config = dict(
    n_layer=12,
    d_model=128,
    n_head=4,
    n_kv_head=1,
    head_dim=32,
    d_mlp=512,
    vocab_size=512,
    activation='quick_gelu',
    norm='rmsnorm',
    norm_place='pre',
    norm_eps=1e-06,
    positions='rope',
    rope_base=500000.0,
    rope_fraction=1.0,
    qk_norm=True,
    attn_scale=0.177,
    bias='none',
    tie_embeddings=False,
    parallel_block=False,
    extras=['capped logits'],
    init='normal',
    init_std_qkv=0.0373,
    init_std_o=0.00761,
    init_std_up=0.0373,
    init_std_down=0.00381,
    init_out_by_depth=True,
    optimizer='muon',
    lr=0.0103,
    lr_mult_o=1.44,
    lr_mult_down=0.7,
    beta1=0.9,
    lr_head=0.0063,
    grad_clip=1.0,
    warmup_steps=78,
    schedule='wsd',
    decay_fraction=0.948,
    decay_shape='linear',
    final_lr_fraction=0.0,
    batch_tokens=16384,
    seq_len=512,
    doc_mask=True,
    train_tokens=137200000,
    steps=8375,
    dataset='wikipedia_en',
)
Each number is 500 + 25 x the weight over its row's rms, rounded and kept within 0 to 999. Layers, rows and columns count from 0. Numbers have three digits each. The size before them is the row's rms in percent of the matrix's.

# layer 4 MLP up, 512x128, rms 0.178, rows 385-439, columns 0-127
097:503481512474497501456490484455510506459509486467465542530512482520498537473487475498532513444508516512493534463518520513496478549543490513486503504496451465466481533490508510501468489483514491513507512537479545522525463499521509489563517485473529512463517516489511495525564471482513481518500545519504508501565511502493479470465553516508484453485523475513496494500472484482528488518492
101:472507476506492509484500554550483462510508478513489538561504483503484524495502521460496494537514505470491518528540498473531472501532492499504486474486493495474468472543499503476466512500489483486534512507544476497474517516533548520492524447511514507504530545508529505524547506450502501515552522536524473525492517475516500511485477503530541512475546490493473488528533501495527509482569
101:522509503490501507515484464485440473458476515540515505477462543464537463451492483502485499543460479514459461490489480478510490480545516541517485537517513438473501449483473538507542525521487529509505497496515533523514458485499496480535506532487502427501487489505482536515501500574476483486481487504530493503524505481479485504489522504527503503478483525486504486521523503500510486502516
090:502509525510492482533503500498498495509483433535518486491476467504541500506528486488480500511468503467479499503508470497543485483547515526500467522509461489467463478529530524500483529463520532489485509508488471539475520466551535486548469450526522477508488529525503495462472488558522469518527526496515525512468521499524542513476508521523492466511492454500517479540451500500504485465529
106:508534500482536534455514505524476507477522518507524442523479500497510469507470550527496502485542495495507539488482499472507509457477496533484489526521486523493507502487478511476461502517499496504521459489517490469520521517455529479483519527477483509503527540513519450481516512491449452493469461480476482512521478542504482461462499482479467476436513522464439516482476502533530512510494
096:480499497560494553471491441490527485488513494463512522462481516507534514478497494498486506528508490484482543512526502479503488458504482558518499490487448516509515441524526516507519466502496516509521469493464508534501512467480464500516523506526524495534518497484492483525509524494406501493497531528530493501516506500491538479483439516459460469464493481482524516517488463504518483494507
098:479463483522502488503527450539500499533487489451567514501510500529511550473498505482493487482502518537476538488504487487468518499476534493549457499478506491508457495502503504498500525525497470506496544498503520461499515427502489485513506500499471506464569482486491537513520503516471515529524515479542501509534500506505506502512468527538486506433483500514500511506502535475503508432531
115:487556490460489504531499492527490526456515481477497508496496510496447484441525506471473489567477513506489491509516482489513506538504489443522509479464468511517460541514509507510469509487508501504488525516475483485503473519517530485511513462467535475476548511498485481495529478475476471487544538473488540509528511535463498496513504499511522516540488467522505522472542549553530512524494
108:482529481494502507513472455504478446481489508504489495483512477484496522474522501482507536500513500485486509448494507533513557513497501522545483488474508472493464560473493480490468474503479525484492507531496534520516542547523486545553521459489496516524509537481555550477459528465480472472508495534509502467505502488506488486518551533484525519461536508508490467485505501488480508498551
102:496483523482508493479484496520546467500483513533485469511455475495492551517496490467492521538464485468496522503489466497498492520534508456439502489497464477499562502477464493530473494474536549515531489505504509462491518526469538499476493473486490506489461461512507478545469540496442522508500493514511513523555499488526498458454474526503503515516547519523528483510478531510512508501515
103:475463499526543535469496495501490461473518483497494509493494545517508528472513495490501519485472492506517547432456523513557465477493510473514484473511483462473474471461505506495523487536504446532468488515494498494502507526536502513509511523499527463506499502523535472524498512554532514464509490453483477501481520504519481444509514542517544496473469462461509494511517471485493497523544
096:508505475495510521506497455463499505514465450542530496500506476500494532463480508520478544475473520508541502487510530501509457477476531502498489487494469477512527499494471531508534495543520504535511497482522491481514490525485500506483547488512492487542473499521503530478520526567493516554453478482502491515525526516514552494499458531467565500529457475497477490487506550490500496538461
106:465478518496505475551532480522508537486509543532517493509491518537480491535488502520489495490504452530465511511516500574487471512512480537480495470532481506483529522534448520500505492516503475525487493515498485490489476502524500516504510564440509494465507471485535506480505502476507500513508499548525492508540438485502480477532523459492518497498522469430535524488495498505508475523460
091:522449546513503542501482525470539514482478507521518502489502538470545458514478469525499443509510531447518528474483473517526485481493497498472489522527488503494474479532472532536492531496488548500481492525554493513527522500467505529548540537550481508517501515480476480495534490529525496500467501483482512482499479541449513513463482521530502474488460495466497512512531504511528492492488
094:516519531530451458502523502494531534482459485532503500487535545518523518489507531497501497550455488440512490505497476491506539479459463445533499480498528557513509480534518506488508487492471517510462517468524498486506451502464508467456474468492526508516478499517493520474470543497500483506449537494498517489523510486530490467510518507440478501488491531490510467462497475507486482500495
109:472507498504508527477493470466485474552486466506506522520513459491517487518488463493467514515506503439499497471525533474510497520520551519554482501460480493510507500533468536458474490473481474456489488502469497518466489497523484498517513531495536497493499512480516510507522483514547498488478529507504542515562509529536550483507476525453513510489509462474497481522496456562479542496502
113:504461472511485489532513472545519492500451480466468473519488519565514505512525519493504491532452489444474515534532528516507510483455517464519492497508492479465500502504523500502515510502498503519443530559480522440502473489482468479514507497490501585530503491513490528517526512504526489498506487468552471505529474506480522469523514506487488513495498499513479475449490486527477494484476
093:496487514535515493510546523544484512499499495489503504487471526473503481483511504501509510485468457485487535518531457531523465445480481475509488572520435503469473503503486538504481488472527546504439484509491499490495480493465527506500500531498469537480474512527553528495519478491498509505505513538546478447487487507523531517475523503516519488515523482521478502498487454523494535444495
107:498508498511523541495482508478486511477478511461510452480529523497508529482484522505501512490484517459512490493477491506516540506537527524486514532530492462477464508518487492500559486465482511443505510467493472471469474532484471541530522435517535471556516482512504508493520454445489477450477527491476492519528446504498500513474485519536527536494499487474516460475490486486517479507491
102:540488469444478466488507512512506478491531450555488500548518492498486523449498484515482485526525478535466533497490499503529529507451501499528527496539504520494528457481428501531489513495501522501503532448491459501510473537473514527479478525502529483515489514449513542499521470501530487496443503506496509493506521541496540524493483493476494522461507483529486498494481522497487502461478
104:534522513542459518502543511498505508498542511461498512460513542505501548464526480526536492504497514552520516497486514495472518479508504495486476465484485448505514519539501502521489539491513484509496504551515475517493498488516421534472491561531541487535534503466506505520514513468504512499489487485492524516508500491506499526535479513508517520471442437494511496526478502539488468467494
103:510442497504508536480460519461491475467475483536501471542485517500540548467515524513470472494435464471541483494491479481468544493486539465513494507522513514465515517524460482493504533483479511520508493558521487482507461529476479507501489457471512537547506539543481496462490533503502508525463507475536505511511502535521495459546478519492503511510506494474502492505486505491515496509517
094:490542486511508467467476472529467498480452521492489438520505512493496506454535495560529458517492455500517486491514488495517543504477518518535512463515506537479487508502510510474506497504486493484551459531526474476478542510472520547515514483519481524482499491527518444489475519497506457459541557519504482534546528484484520521494516503480480498502485546505484482501513518477477471501510
098:479496534517493496527503478516482469492493534492498537461481522509518503526432470504480511522463497444504493546486471520464483490461501510541452497476507494532489490535527463510493491546447487500519458518475450473465508533471500499544485535491465507486476524504476511512471484520492494493519504500476461519530513499524506541514473542477516458497497512512469487490521463505449514471501
114:556480534437525509514495493507524531521507482475529526499516490522521525482468496495471510528479516515533527482476539461514467503496455523513542440499545475528472472502486508531466506487494467494526559506531501526496515455483502478473476501481512489481478509509532489462495527493501498430444452522498523466499518496482503465500481487509514503477484518516508517509509499501449470490513
106:564519529523514495516502531562496468514434501479494476514566508479502502502525520520491483510512512483488484477510519504501520445484486493470482469508446485523466486520543549499491486496485499509462442460493473508478525497480492500517485495500501476454501513486546495512482495500471480442463473520522475514517497511541485531509517501512518512484502470471494549487514517476459502505465
097:500492499484557492481521454487482481510469513505495522481486488512508456494478504467458476518518517497503476492528495520535509507485479495545481527526533497518525508525498462516434510519522513475517456511513505526513517548470506493509546503483498504554506440469473526515502489527481494463491501533506548488543488468512554513503535528475475525504508478480497497565517499476561495490497
093:524518505468488490517472493517495504517506474516487506537544496526513496507515459465477521490512535505565482506475527511530482491489457448450482496542469509497493486530531475528492496478456450501517492458528490482515462491486472498515506555485545525491476496481524501444473537507513483479487468493504498497517483499515496495505503473506505461556453504489546465524448533515481503518482
079:542533477522475532480555513546498496498459525495518528545469501510497524487466496522489485471493477494514486559541512471490473479502501513505470470492495497490489500499497496481511524463518510448501531547496475499455480485458492509471502489524487507491519492456580515520502495542533447516476479501544491502502515513487521488509528483555482499520488497547483500505541505524489491545483
112:547495524521533488471470467521502494528477484522509515475501491456545497490468506455474542497518467497495484442474539498545475511470463510473431512471486475500500538475509534492478562461530465475503556511495485484482515499484493505500470503475498483471516471523488525489534487509510498539517515522523503503485529493512538476537473521498518494490481481468498519519521559493477517488502
105:505494508507522563467506480525526508546490484465455505479490496509525503467504524547440447479508508469480478504455508520495517500479505481513473462524501492512482480458513511488508481516524501484493505512516478500463495514498501522479523506465505475522489490461519506510452484474485469503511512523505531484475554521556506505502520559474518502453517517512549474539450444491526511521500
108:450503460447502536490529488512548506475500495504459530488462576535509491522504525494484447516509516542460553468536482477503534519513473461478488512478442492523488528495504482481512494522513517481504480493479486492529498548522501512484480449506499469492491497507497494489511454531501510518503472503500507480511563487511494472513509488473473533497474478481491500496557469536495502490503
094:546503460484541544538497505496547515518478476497481485527510493501489527477509477502514488539497532497542529484501497506478495510484471503505458462493481479496538476486536487425471525502466506509529498506553522483478535525508479502496487510478459493511453450553479496492465488487510489446516506475518485484501482519489503524477472482493462490463484496452458519497490501515537534519458
098:514483476466511520480479510531479516525488517519505509483480494503492465474477511543524531542456513485481514529543461532501528547491511536466490481510494468483472466530507467525509500517457494498517506549519533501502496462544521509536524506465506499494530498490535492458506490500440456554483531539553526489492514502504510499550482494505495505479485513532503477466501517510475439499495
110:467544477469488523520490454516540528539481496479497513498531495488501484479501479486536493505476506498505513550549512515480524466499502531496432481498495460523473550473521504532517507459536482546499526517487470518514504483482500497493532506492483500499537479453514518499521516474510438529459505511474515531506488511491536444505548481540481431495510485493496519500475486507481505512487
097:495514498475511478503527483515478481486512492511510462465511560464525501531527514498490490446450491513494499479493490466500473511477515511495547509479450493464490520502500470503460487469494524474478538512495465517513488499511486542475507504510493505517502465504541551490463524468475483534492486509465512426506455481490488533485531510508510416517479461516513522526467500508502526533496
086:505499486469495498472523492545490536478518473473505515465498505545546523565494482480498496468516535523444520513486492496459507474502513497495462482474521519572449476494496465451511520535527504522514497516524490519496465497512492503481511495497530524535482499486481484502545487484505499503520468451510502527530517486490512506460524522496519523493531485460462475562501488516474493544534
103:488508481483539461518502481520465531466473494500451484501499503486545487535526522501502454518469551506504497459507495471499522533493479479510512481540518500472502535546508488472507514496533549510531452511483499562518494482489507531475501549519479510504502465504531502512504489479541492577464498467462474537481527522493514484504496515514472535469511534516509468512489474487492482477531
096:459442522540487496479485502492467525511474445515475523458527499474513491508448488479555505528501475487512498517519531494487494459502498455541522486483498526502511507554553528497491519471472488485524529498484468518491522480480538502489502480484491472528506462497518533532489470506496493511533469482520525510483518484520521520539506512517460484482474525485460537516477541480456545517474
110:555510547495533530468474481500486496472512540521446526478471531476509495472509470504498471524488513464534506540480519517525516495489535535501517438493524512503516501523519509531505520513526512512527467487527529529519472479518514510519520510512516517496473541510506534496547515444523526504491482484492556513485486515486488496518493502524462457524543516470489517563514486449505513480473
102:548503520516525492518514479502513517545489493544491537543498469433475507508518508495495505531504520462516531479470484485490507494506481476535499454513506530542495512502494474472507510482510518445499530516506555490439507471494516495481495456541475521473475483511485538488510518512487482494490497507477491517521478520520486443520462558504495505503477481495535481457523566484514503500457
078:504469508546481487462521521482452547539450458520475485476486485524508528511506497475482514444486475510478508487501476522505515515497506464518509477497515504533502477500527502504508516520513541529461504431483461503479485474476491543510493507493520542518524497555522566488503561505508481504494499499559498527523513477516503471504482466500504457493519508532547538507505493498486523491522
100:541471472481503526524490476479519472457489507507518479488507499498450516527489514492510527457497523501512534512498464515499506488501526535547541518487518490476545475524498544490457490486469513504463498493501505463455530494476466528565485504506481501509467450543481516507528522469518522517487496480495523562560521495497491500480529515485521498503479553487464496495537530527516532475493
100:496489480501516543514472474492517499497558481504474442513497510537526535474507506477502469507501467477498509497512472515472492520493472498518491485548510518495531479486456497467502534486485493464501527505550505448503488485511493515468513551508495479463531550533480429519519532452480524538490480463476487524507478510527503501499515508490498503575544488513499515512464504506474530497471
115:448512477505470502504502466478455532515461532541526530539529501468499478462470488471500445486507527477500555473521491447509479459523498469497481491514499502482507513549506483488536490473524465499452509514507501536491520513528464473450488522468492504525470525494517494440538513492521467517498486486485522517511517528504526447503485481487480487529501459502477520507459489506498512521490
119:493483517507537497532479496471443463515507520523459476485494480481511518493489499549454470498451478532499517475521521508531466524497482546514520457453474510442482516541494489568506462511494502498490498483481473497494483463498510471528543491535521477480510476495505489494509482503522525470545509528502521440523470531469508468500504524485504510495507498499474465464497467502487532463525
086:515511468478479469501459490504494518485510497490510549479522514498513518495466485485503492509531497483516505479498535490503477482496501460460431477502528490502453505491459464536565463479491509485508507480485508505504446540498524477461503507519505493483516472504475493522491508491496526529488470492518463498527492494515499500558530490564511498436482471520484536503496452486499566543474
086:503460515530468527519517463467500515517495535532468516532497486493497490538513493497527456464537443523467511509491525512478542511492503493497514526494554516522486541518529492441520491504566468506483521485502491529495479517485477481463516535520504496493506460527518486533501469484518469507532481500487474521530499489527501470508490505542437513513510520560523479500455494512474464508515
099:514542516515551510471515509502495517511521497502461503508537522484482508535510525448439515505542490498502541508467478495548519571509489491506468461487480508502506475497477529524477492550443478491528468519483524500517476479495491482485489538534486520483491519505479502477509488498549514446494432512509486510494457493508511477510498495450512485509486512487495510517554460513477490489532
100:499480530464524468489496485545448481473536485508497464495520528483516510484489480535503521500525480470499505466513526483532493468493475512476488502470485482477491515526512484475474480495524519513526474525500547491518494510499502502519485518473483503514462534539518508480478503549530521462485468528462445463529453500500472485523486530498481562546484478548453492468468525497486521547492
092:494495506499512494539504512478506524479512503494513544488562520520518513507548509556446536447469522473488535496467506535511509494470500476483518505483520475483497517508562494498510540560479508516465530487507529548502505502491499481487472537473526484482506504485484514466513513500470475532497471515480488518530459516500492457497484517512457475506524462531459489492459472524495446521493
081:512499497473521511471482531497486514489496463544548510466473482548486497549480498512454485523485516503508513496504517538523530528476444526464509522506474495497519491469488468491492462483486510507514522513469455493484453544480481434475497486529517531475509502482497498473492482557446502512534476505497483565528485496481493542519531498501493490500491512473512545516534504484535462496493
096:525466497517510493527543467500478482517499511474532541487477499544528544506467474484461504461469461515523536511478501469522534494434446536497519518506481474531531521505446516505476505509496476525543489484532500493468507479499515480481524523536512504502490479490557504505494458472517487465463486507474520496493519518477500514477524519491557477456496469524500474476508496496501509448503
088:522527571568553492474505499495471457508543509517505502515469489480490464485478505511559546490504485523481501491535494479499498520485474465506483494503505517503502436495516517460494492529504529470503507504576546486511482517494468484480550523497510542476537491501542509499506481510502483489492495507480513493534498488508461492505489479493493494516508524485441489516533548486507516458518
092:541456509460460489509477500495460516529453492534455517503464498486523505460525501472521512509536455496480518487534485475490490486505531447482512497494497465492465452491448492504508518454462526469480521460472539498517471506510534433487501478470490514467497519474494520512483487515490461492501480510531485491520535505507463471508482496479436469493509497503509515480456522505508516503494
# layer 4 MLP down (transposed), 512x128, rms 0.0641, rows 385-438, columns 0-127
097:505513490493533520512537466485512507515473504509459516518499474509520496515486490510492489553545552494485482509480529525445518506517477487501484465505484499522502522462545468521480501516512474492488542491484467520528507478510529538524573525524517460492516510520491514528496487498494511484469481482472527492504525495534519487481535511527505495520507487494558504447468504450546429519463
098:509478520512479493542485471470504493533549487499489509495534537487451500505520510533497506524519519493505445456498512498515500510517521433481511498436458473483495498492511500544502516528461493530517484528454533518492568488513496465514484499528509514504487529540505486466486509564487542504503496514487500455488483486487527473555502491462466537490484491482525489496498527496488500463480
106:490443501547514490453475498546503521548549506449507472518528483479481513520479474523497544452483498527520474506484544509514448506483483507504524490463450525498500524512535493502470499520539506504440511500491543497527480471526465478517501555522480484520506495517479517471533520495489494493543478478473482504468522482510470496482481492487503526532480502463521493506454491493485512475482
089:517498504496491521538536496467475496484524509484482520440502527495525512537474467493485502478500527501504477485478469487518493509477525503509506497491576507511478531489521476474490499564506541505509475526533509500503442499592502484497508514546495535504506487511498499491509525460527509558472475487500461514530489529517492489534498501481485517529459516531531523490504490537499518451464
105:479489525507517519478504533499520456469481499514485530501495521492443494490502535517481494500492485535474495554512477510474550541484474533509485486473528503509513525507474514483484530551494459539449527532495548520490499499492539496540511523500540504514502501524463473470493456490492516511479552456509470518486537479546467475506536479480470474487476488491475508443498480489519488471513
096:514477471499491488472503491512562503474547469482477500497469466506568507522498492470518528487516499505494544480499483497571521515510517493446510496502531475506516503509479480504457511498522562493514482490479489497498514509460490496516514564465494480503550496466518487508496521539522487508497495485473527494493467544511539497476520479516515506527505497493534536479448512486507475480428
101:497504474494520486505479493492507480502503537497559474547472528491490511486510548505495529468529499530471558516507474481520468510517453478482471500470525490530487462511510533448495498545514485475524532479480563488511493471445520479554507471448503534528512487515524497544453501507495531506512508506500491466493472478508467474469473526469484467507534502499488492502513491487505489460507
105:509528487491517526505567505541482462495534519472486512484522492505546466534492480511459514489521499456496514504508514495456528496493475560483466527479511513500519501496481498518525456509526525517454488462469522561473502508487504521461470497524504469522467526481510520507449516489476502482486479511507502554489523525496492520514493495425506497540534551488514500494480510478469501465498
115:487511483528455503457483522464523455533495518454495507461482512539480493485495493458503506474505503477482471439494507464525489512510460519496483504524535531491456582505489505487511520518506527463473503496526507497521527545480450516476510517516529483489531512510498514472523535509469506459483501469456512503473500521524424496474481511513509461477455511481513491492497499487514482507497
097:524437499490530510476489503475486463497444476516489504484539500510521515463490539529493506467519521484552491496524535530492521496462454525512481469494504503500468456510485534526542505484494480458507532523498451509467517487485475496500526529539512501449521505506493509478502513483480486472498532501466505528484496495427482528525534493486555468471489511473466487524511505506517503468537
104:486525470518475516487493537545503476492508543527507472513474505488443478515559472497528496524500474493471538491502505458513482512503570535492521542504518509475512524453545470489545487520474506502523475486495516501498510530515490506492437481506494530525463491474502475547470473473486510483487512489488538497501509557495508501496475521455493507464495497480456500547536493528530513504489
107:503545487514513507507512464488478483525470554535479480541461491509531508513490481513487539540493491497513505505503484474525477524473511496507441491489478482481556502486480458496534490470466495490474478521492501510515514472489484472472566506505492512485514462534439494487447494500497503512496546472453469491515479511504461518474453537453511487507469507523466519502511456494491505542489
104:507508506485478493488469529477430516477492521520493515468483530515467530499491472486491506514462472484495493495489500490525492494480543489486476527500530518529517463492532549482514473504522517538511555496487492461498498466522494518465480502541486463551471481509496513515492432537507508503503484530525533493420522459504525513480485493507470484538525471470498496491531503498516534494556
094:524536511465489522457498492495509528514447519559496522520510496527495510474470490521525504494518527511523467512533516499544518548490482492512481500512532461448476503516520464515546487517510495498522547535511527480530505512504479449505484500526516521493545504528494433511521459553510509520498492486462509524517513499506482524520462453449495509499524489520462501474496500495509506459463
100:482452497523480510520501479496531504491491521521476544499505511512486533486481498540528460465501500534529492482477499536516500508511494482491458505509533476492469518504487502543533501500503421474557494524459503531490523468461528522470496480480483487438472507492508522504493470496470489477528470498483447492527494553498531473499498482535543516505509518508481484492491467546538462508538
112:537491508531504499565520525522510499521491481515501498489500483512544486508471488528495500507483489539512522490543501516501428465515521474499462516512502483517500494502504518485485481506485460544524538484457489501503457507520554503512539486538467434482521531503461531519534486478498502450530494498493473518519476489490519518486501513491517467438500576536488507493516494487507536495511
105:422494491506516494471505485480493496569491504481511469502522497512502502501516507409477490460543492472504445475536527501506526564488495522480512495502441499494504474506528503479503470502504479492471475472528464522522545458486500526506506506500493461510499486497487525554514514505513512491555523485537471503505501503506488458486507491501477461483449500490518529484514516481503497498478
094:460477490467528492503500489521526473477517507493495527519545507478460547485501504541485514490471492488471556491461526538501549485508490513510543490476497496538519489497526502457523512535472519478466497504496522480484518517511467514470525491506467509486523529486526508439509524498442470533463473543483557521524495512477463458488499505530487506514476491493498533537497495522512537546506
102:520483492482444485513462511506538489489524518557527507492492512514522497494523527514506463494568471525487518497472502518557484540551516537531538490527533485529562492463479523514475554517545505477489525520486538510536496487510500521497495500510480499479501515476500497480495481510550528541503499503499506504490488462495522478519503499530460501480501547544476459495524518516475511534507
110:518505459491466483510544510476513517505520472481550524524524480495492483490482482492437526522524483526483519511470491486568498486502523485494502524511537540452496489469452540518485523462495496525484535498531505452515500512478513477435458477482509530511509517487546522542505508522542510506489523504462491500504524498509554471485513471488514480538467495519527510505480540514463491501505
104:521460521507499528499479513492467492448503478520478571515480453509527503505545480522473495529475532505490530501462461508452541497506502504525504473523509497520522506545480508485474527504541519505505532490482480517496582499523534495506473501490534558483514487553539514490478504510507503523488450448469509507505510502498484500481505449459472523505497520501506474495499485490532477489500
104:487492491479519405514471447502504530435475518473488521481472478504493511485517454505493535505512542504460496519522485508523484532529485477454509519515491484509521494504495516498529453489528461495490466506506533525498472530461505515516496530484465517531504447480498536527478500499473530491503522501522499487479513480534490485455513479469517551492442534514497480508493502509522488469487
089:522543486486482524529513455499510526502498448456465548493485523497492504488477501525460509503518525520519473481491543505480487479472481502479525523507505451485486490467511510511492513499474516518447519479459506468469536499509447466472479502513487502498536518492509491530502486500508547540518499508563509463480531525463497436512482444508502525498521477474513447492541491504493526507500
101:484510480481514502528502520512516501502506540430496511540477538556487502543514483511512521503524467473488447485481499507478497519524512491453536488503534494494446501484519490506509489527494505476502479529506484529514480447481479560500494506511494507491480489483476495499497473544556528446537533488440523511505531480517468496499512507521543494449484503488496543513500561520497508489494
107:499494506551475494437517534476477464520503433487524500514461467529479509489497505523489486509496444475470514501526494508455501496533455508534453512482465479508493509481497503483515532511490505449491500533501519465483497553541497474514548489524510536541500526514499493512488498468492473530439537483517489502492494478468536498480512497510490527505487505489476487510530509511522548447498
107:484507471475488473505500523483478498554441475482511500495517489456540525490463519518480511480481502530517513517495539522450492485489494494506528529488514529472470550504503485518541537530491512527541502507540499475476516505482472467495472520527486463483506520485489519492491506468473557487471506512498471498452485482527526508484482495489542503480477523473526552544518534506529467492433
101:510477521480482518453547515493499488550514517495455481483502450508501529478546518471445497525531500506463469476517545543511499492512445542506481525519497511539473493489540535460486503485486513454488508464487506504535525541545504489516482475492467511526482481485483488512483467512501540512498488504476500466514514484460499486481512514493488502497522527475511485527535514501550542550479
091:536499480476498483515482478480513503478487519511551464563481543498483486505494496513446496503491500503485439482509526537498502515486523455493524525509481510481457520526505511481535532508453484515509463516473449504523511480481448492502501532481457547487458505450478499483487505480507516475485511454475497516453502498521470505475524528486504534511510502504442522481485535456516503533490
072:494535531512555515491483509476466535523525481540489485528530470515448523480519455461484505534543468523560480502477467510478510512474516517482488495495499554494486497476523510530509505456490462484484507499487528511537563476499499516501503459544495532481497484510515453494499500510512476489500505534514504499501502526514508489523500543510541545509480521517510468509566481488481495455487
106:441481491526518451513473484491464477511522522469461466569513494491482475491500519502474485518492481485432475458493489546452499472513521542504519482560499500526491521508475472525508516497502551492472521485495528470516506478499507451492497487483489486492509552496486510429506507467513539534498510499486520480523511434508519475496495496506480491497506485487510521508470482471500517471497
105:501476463505530519494475496492500487474497492488515541493501487484462547501499503490511495526512470484503484464480537453523498463493492515489494511568489403468499494480499498532504526490492485463455484536444482551513460530494511492487471537502515511514466521503480518501496485536507525497527478517523522493494492474504567523521522470521524500537471504475510515483510502513556485534487
116:454492460469485525481480515458524463490465483512471513502507505557474504527509517496518483521533538516456449509512467487493506509504514500478483543478504530501451492497520483533553472525500510459484475507472512495532548517506515514517456532504487469492488498488507481540499493519494518530489510512499530494465572475524477496489475523536530539478514518505483554526462490524525474504497
093:487505534513497441472500525524522497524516506509507450450529510497524491500498529471502468444492522525477497560477531501497507501507504493521535518481501529471482506433519500520510500484496497452441516496472520522459465506534491517500532514513500503527512516487491505474465520473503494511466516469469482490481483463483540504480518530499517511544528512534551457500529455473479507492540
098:517511510511487515475539510486474506548526498531494490515481514497527479486526503538499515429482491493512496461515518540519498504504484495508486485480510494465509514514532560504522499506534482467554507482501496481510505506504495424485540551502494534465490496477461476516493488509494512424546503536501537484520483502501521474462515488544478465520482487462486496458498498463520485503450
106:473483513532531464456477525493460505526509517532533552479490509546521527473519475530516500534522497550492505491491471463514466501504512548522477541496528510509503493481514457495485525493468458517482508466459500503501577515484535503503492489517480466499484474460532511548499471492478514503517517510561491478478498502449514465482506491513451492509481473511536489492495481500488534509501
107:485474490515503488477499523544530541565508510477477530561527491477500477504531492476541514514457492532480477491488506504492537510511485521469517532488500520520514520501467496500499470469493482493489505479481481546467531525483451496531525480483518561480497524554472494510524458480502491478536534510536503485503548459480510507511441510496528487497477487512464514530513492505529496528453
083:547480515479503526484514551456476518522493503482501475505487513516490583482536488480525508473525490518505521480502513514525512505518523492517500536492506466455520518511440507504489545497489507485470561538433525473480501525475510545479509495543475521496493472534487499495508558543491496499517512489480500516468526513498506498502485488473490465455476470465500501464517484545506518485503
101:535529460505488474494457460478490462476500487473493466548540499459470565497489490509463497504527517559522490509518496541526544501499507520497497491485499531478512488519538481446501447505529539503526482482472472486523496535527492471466451511493523482510468505525531493475523519528535514523505548546485497473470503484486480506478521464486484460512474537509518508491505498492501500489499
101:493486517508467585511488531492521493497474505481482484505534487507486518526545508448496471515496461528529496544510494507459501512557512483497496506487503500507478499501519505517492452496444497493479466461507437525511480538464536516435493543514480483509501511498475554490468477464524496470477506492502490504484509498494461525503499496444491469505496544475521514472494471520496486526508
110:507490496514500519476530569472452440506496478490505495523527498524494465519483534491471460502460516512491528518480494484459533506537508482499528545524514487475509443496506491424534479498457482500469464522511470482494485519501507468511478483563488520518528502511487471516486481478502505501504525567482475495470493473537482483516494498473489548507508506525480517521493517511515508537480
102:512486427457515527488488513482556528469501508482490484488513485457453523508533517517513495442499528472506556494509442462474469522507497469519527505511506513473486479471481484487524486497505532491466475523494541539505526501488510513501469502504497548522506523477505521522506521454516556493490493518481481477502549468505500518501496484501502551467487521472483518535461492525495496453499
086:446487520534520479492524514554501498524467508531516474486485532506482485482503486485478540429472498532501487481472464514507484486515518467526517494496488493525518531530510499550525564475520470507482517510467487522495493477492545530497527472419503528499530488514509504497479507506523500475493527484531469553499506460500475521502505457515502509504549545504484518482504506521537523476520
090:480515476491470478472524500503495526528518497486518524509515459495512526496507490487465449495497516550516458480471506460511580510521475505512507481525515553501466500491466510493483509532500509506526501532446507503480525497499500514455498510504495505513450512457511470454545471511475455477484521499506482473472510455524487493483459513512469546519517470562522510511479489496516529510541
098:494471517478518535527500542490493498495516527524494483513483468501540475551511465488515524510505488521516498539516470487470499505498481498520513504556570544509491515452488515497578495475485500508515475522507495514497493511526477514499530522481477521519474514469489491488482476522477567470554455461483484521529512476533506491460477532526511492492504480493516516500519455449501469532490
108:454502524506561493450507543501536514525491512513538514500540512462505467505524504504484527466519501494529449514479483481501552504509520491474499485527531525515516442483509452533534529530509480482494511456467526453474473513482519462505515527486480480485500480470455504499462509493511509499511510494504493483477488525471524514493497483491464500454563501496517462512499520479467540513535
117:538485453499460494500497461490460466558525504500520463504516488468515523521503528475529533565489511497487492484536498553524510508561538492494486493500514486511487507474515531510483511487489496517498521502538502484499535474522538494491527491493482493480487490511508558530544545494465479518498503503513554514473500527501451496491534563511501491478530483504553497525498491496525536534484
098:539479515484506467496479477483498510491512511498488550526511468516508466506498474446476502538491530496514454504483535489464466493476499463475495497491513499468469501502480528501523548499516512511511496496513470500525488544489529465519513486517487485493485499499455513467452533508535521570504493467472496535507524476493524488502524513510463539524466468485507553506548476504490536578495
083:466512548509509461511459512504469511496488447529501512475523507485530495493507480469502525472488489478477523426492458504524504484523508508522497513472545534474492439517543531471516463528511493548515522433518535503502460485500519489505486479513486511505499490463499501514482498512470502498485494497490479512501490502509450472421543496470481481533519506530497466516492454487491504512513
098:506459515529437464488491487506508499489531490487504449481503482534453526543524491500567489535509497477479469529501493496445480497492475467512505525492554499505513489525501437533531524475552534487546462515508519508529484524450515493494483478478495528507501466504526471487507488471480520514496545494490500502487452503483485479518495491516463484511482524481518478475498516466535476479513
096:499514496519482492497471511484515496549522500496494481494474453523501511508536473511523518480499525495471481544513482479476506459477508516475496536484527520508501461430469499503562531505528496508473507507457503530478468501524506532508452506506511463535462488501474513509492538503463500547434549490503512533441513480525495514523478491488502460499537512466509504458509471535491521480498
097:511524546482545497500480463496505481500517507502536463491529464488467484476527505517475487521479524476526487516526496510491475482535486491569522521481484491491523471513491536552558455470487483492499479462580520525516475487510535482499486487504502513472508461499455507521511512515521516524508508497493513497473471485479531530496528477512552501497508528497496470550486513492470532443515
080:447473500507511473483471482501487491501480510510512511550480525519513479494489499475489479484528483494478451513468503535521478509526497474484521519494527527520446490532479492520504476468516504508510546540499492465524495527450510522512509506517520498442501523475479523527475517478501508499438507511485472478434565505477451471512489530506485522502471496468492499472519477538455556496495
091:504425528518511510491464491510520543487510548508510519513450493486482502541464505458527507517539514496481523503516476492527522512519531510528501469478473530482474526498502532523510473499530455504526511498519519484538510449504504522472520464512476491542475484452471486565509508528530487510494476462502458459528535480513539519504484526505489518497486470514513499497528515527456486527501
088:554503498499536514500518489495506516490502514495483504492508529464517464496486475483536518513461469543491514533541513499499495463501465529504520527527512551517505455470497507576481485478497543445533496538539448501504465494489510487485476506512495531490476530512517511492475500477519492566497467528484521458536466491471542499512510498519515514510477507485504467524481491499466494558499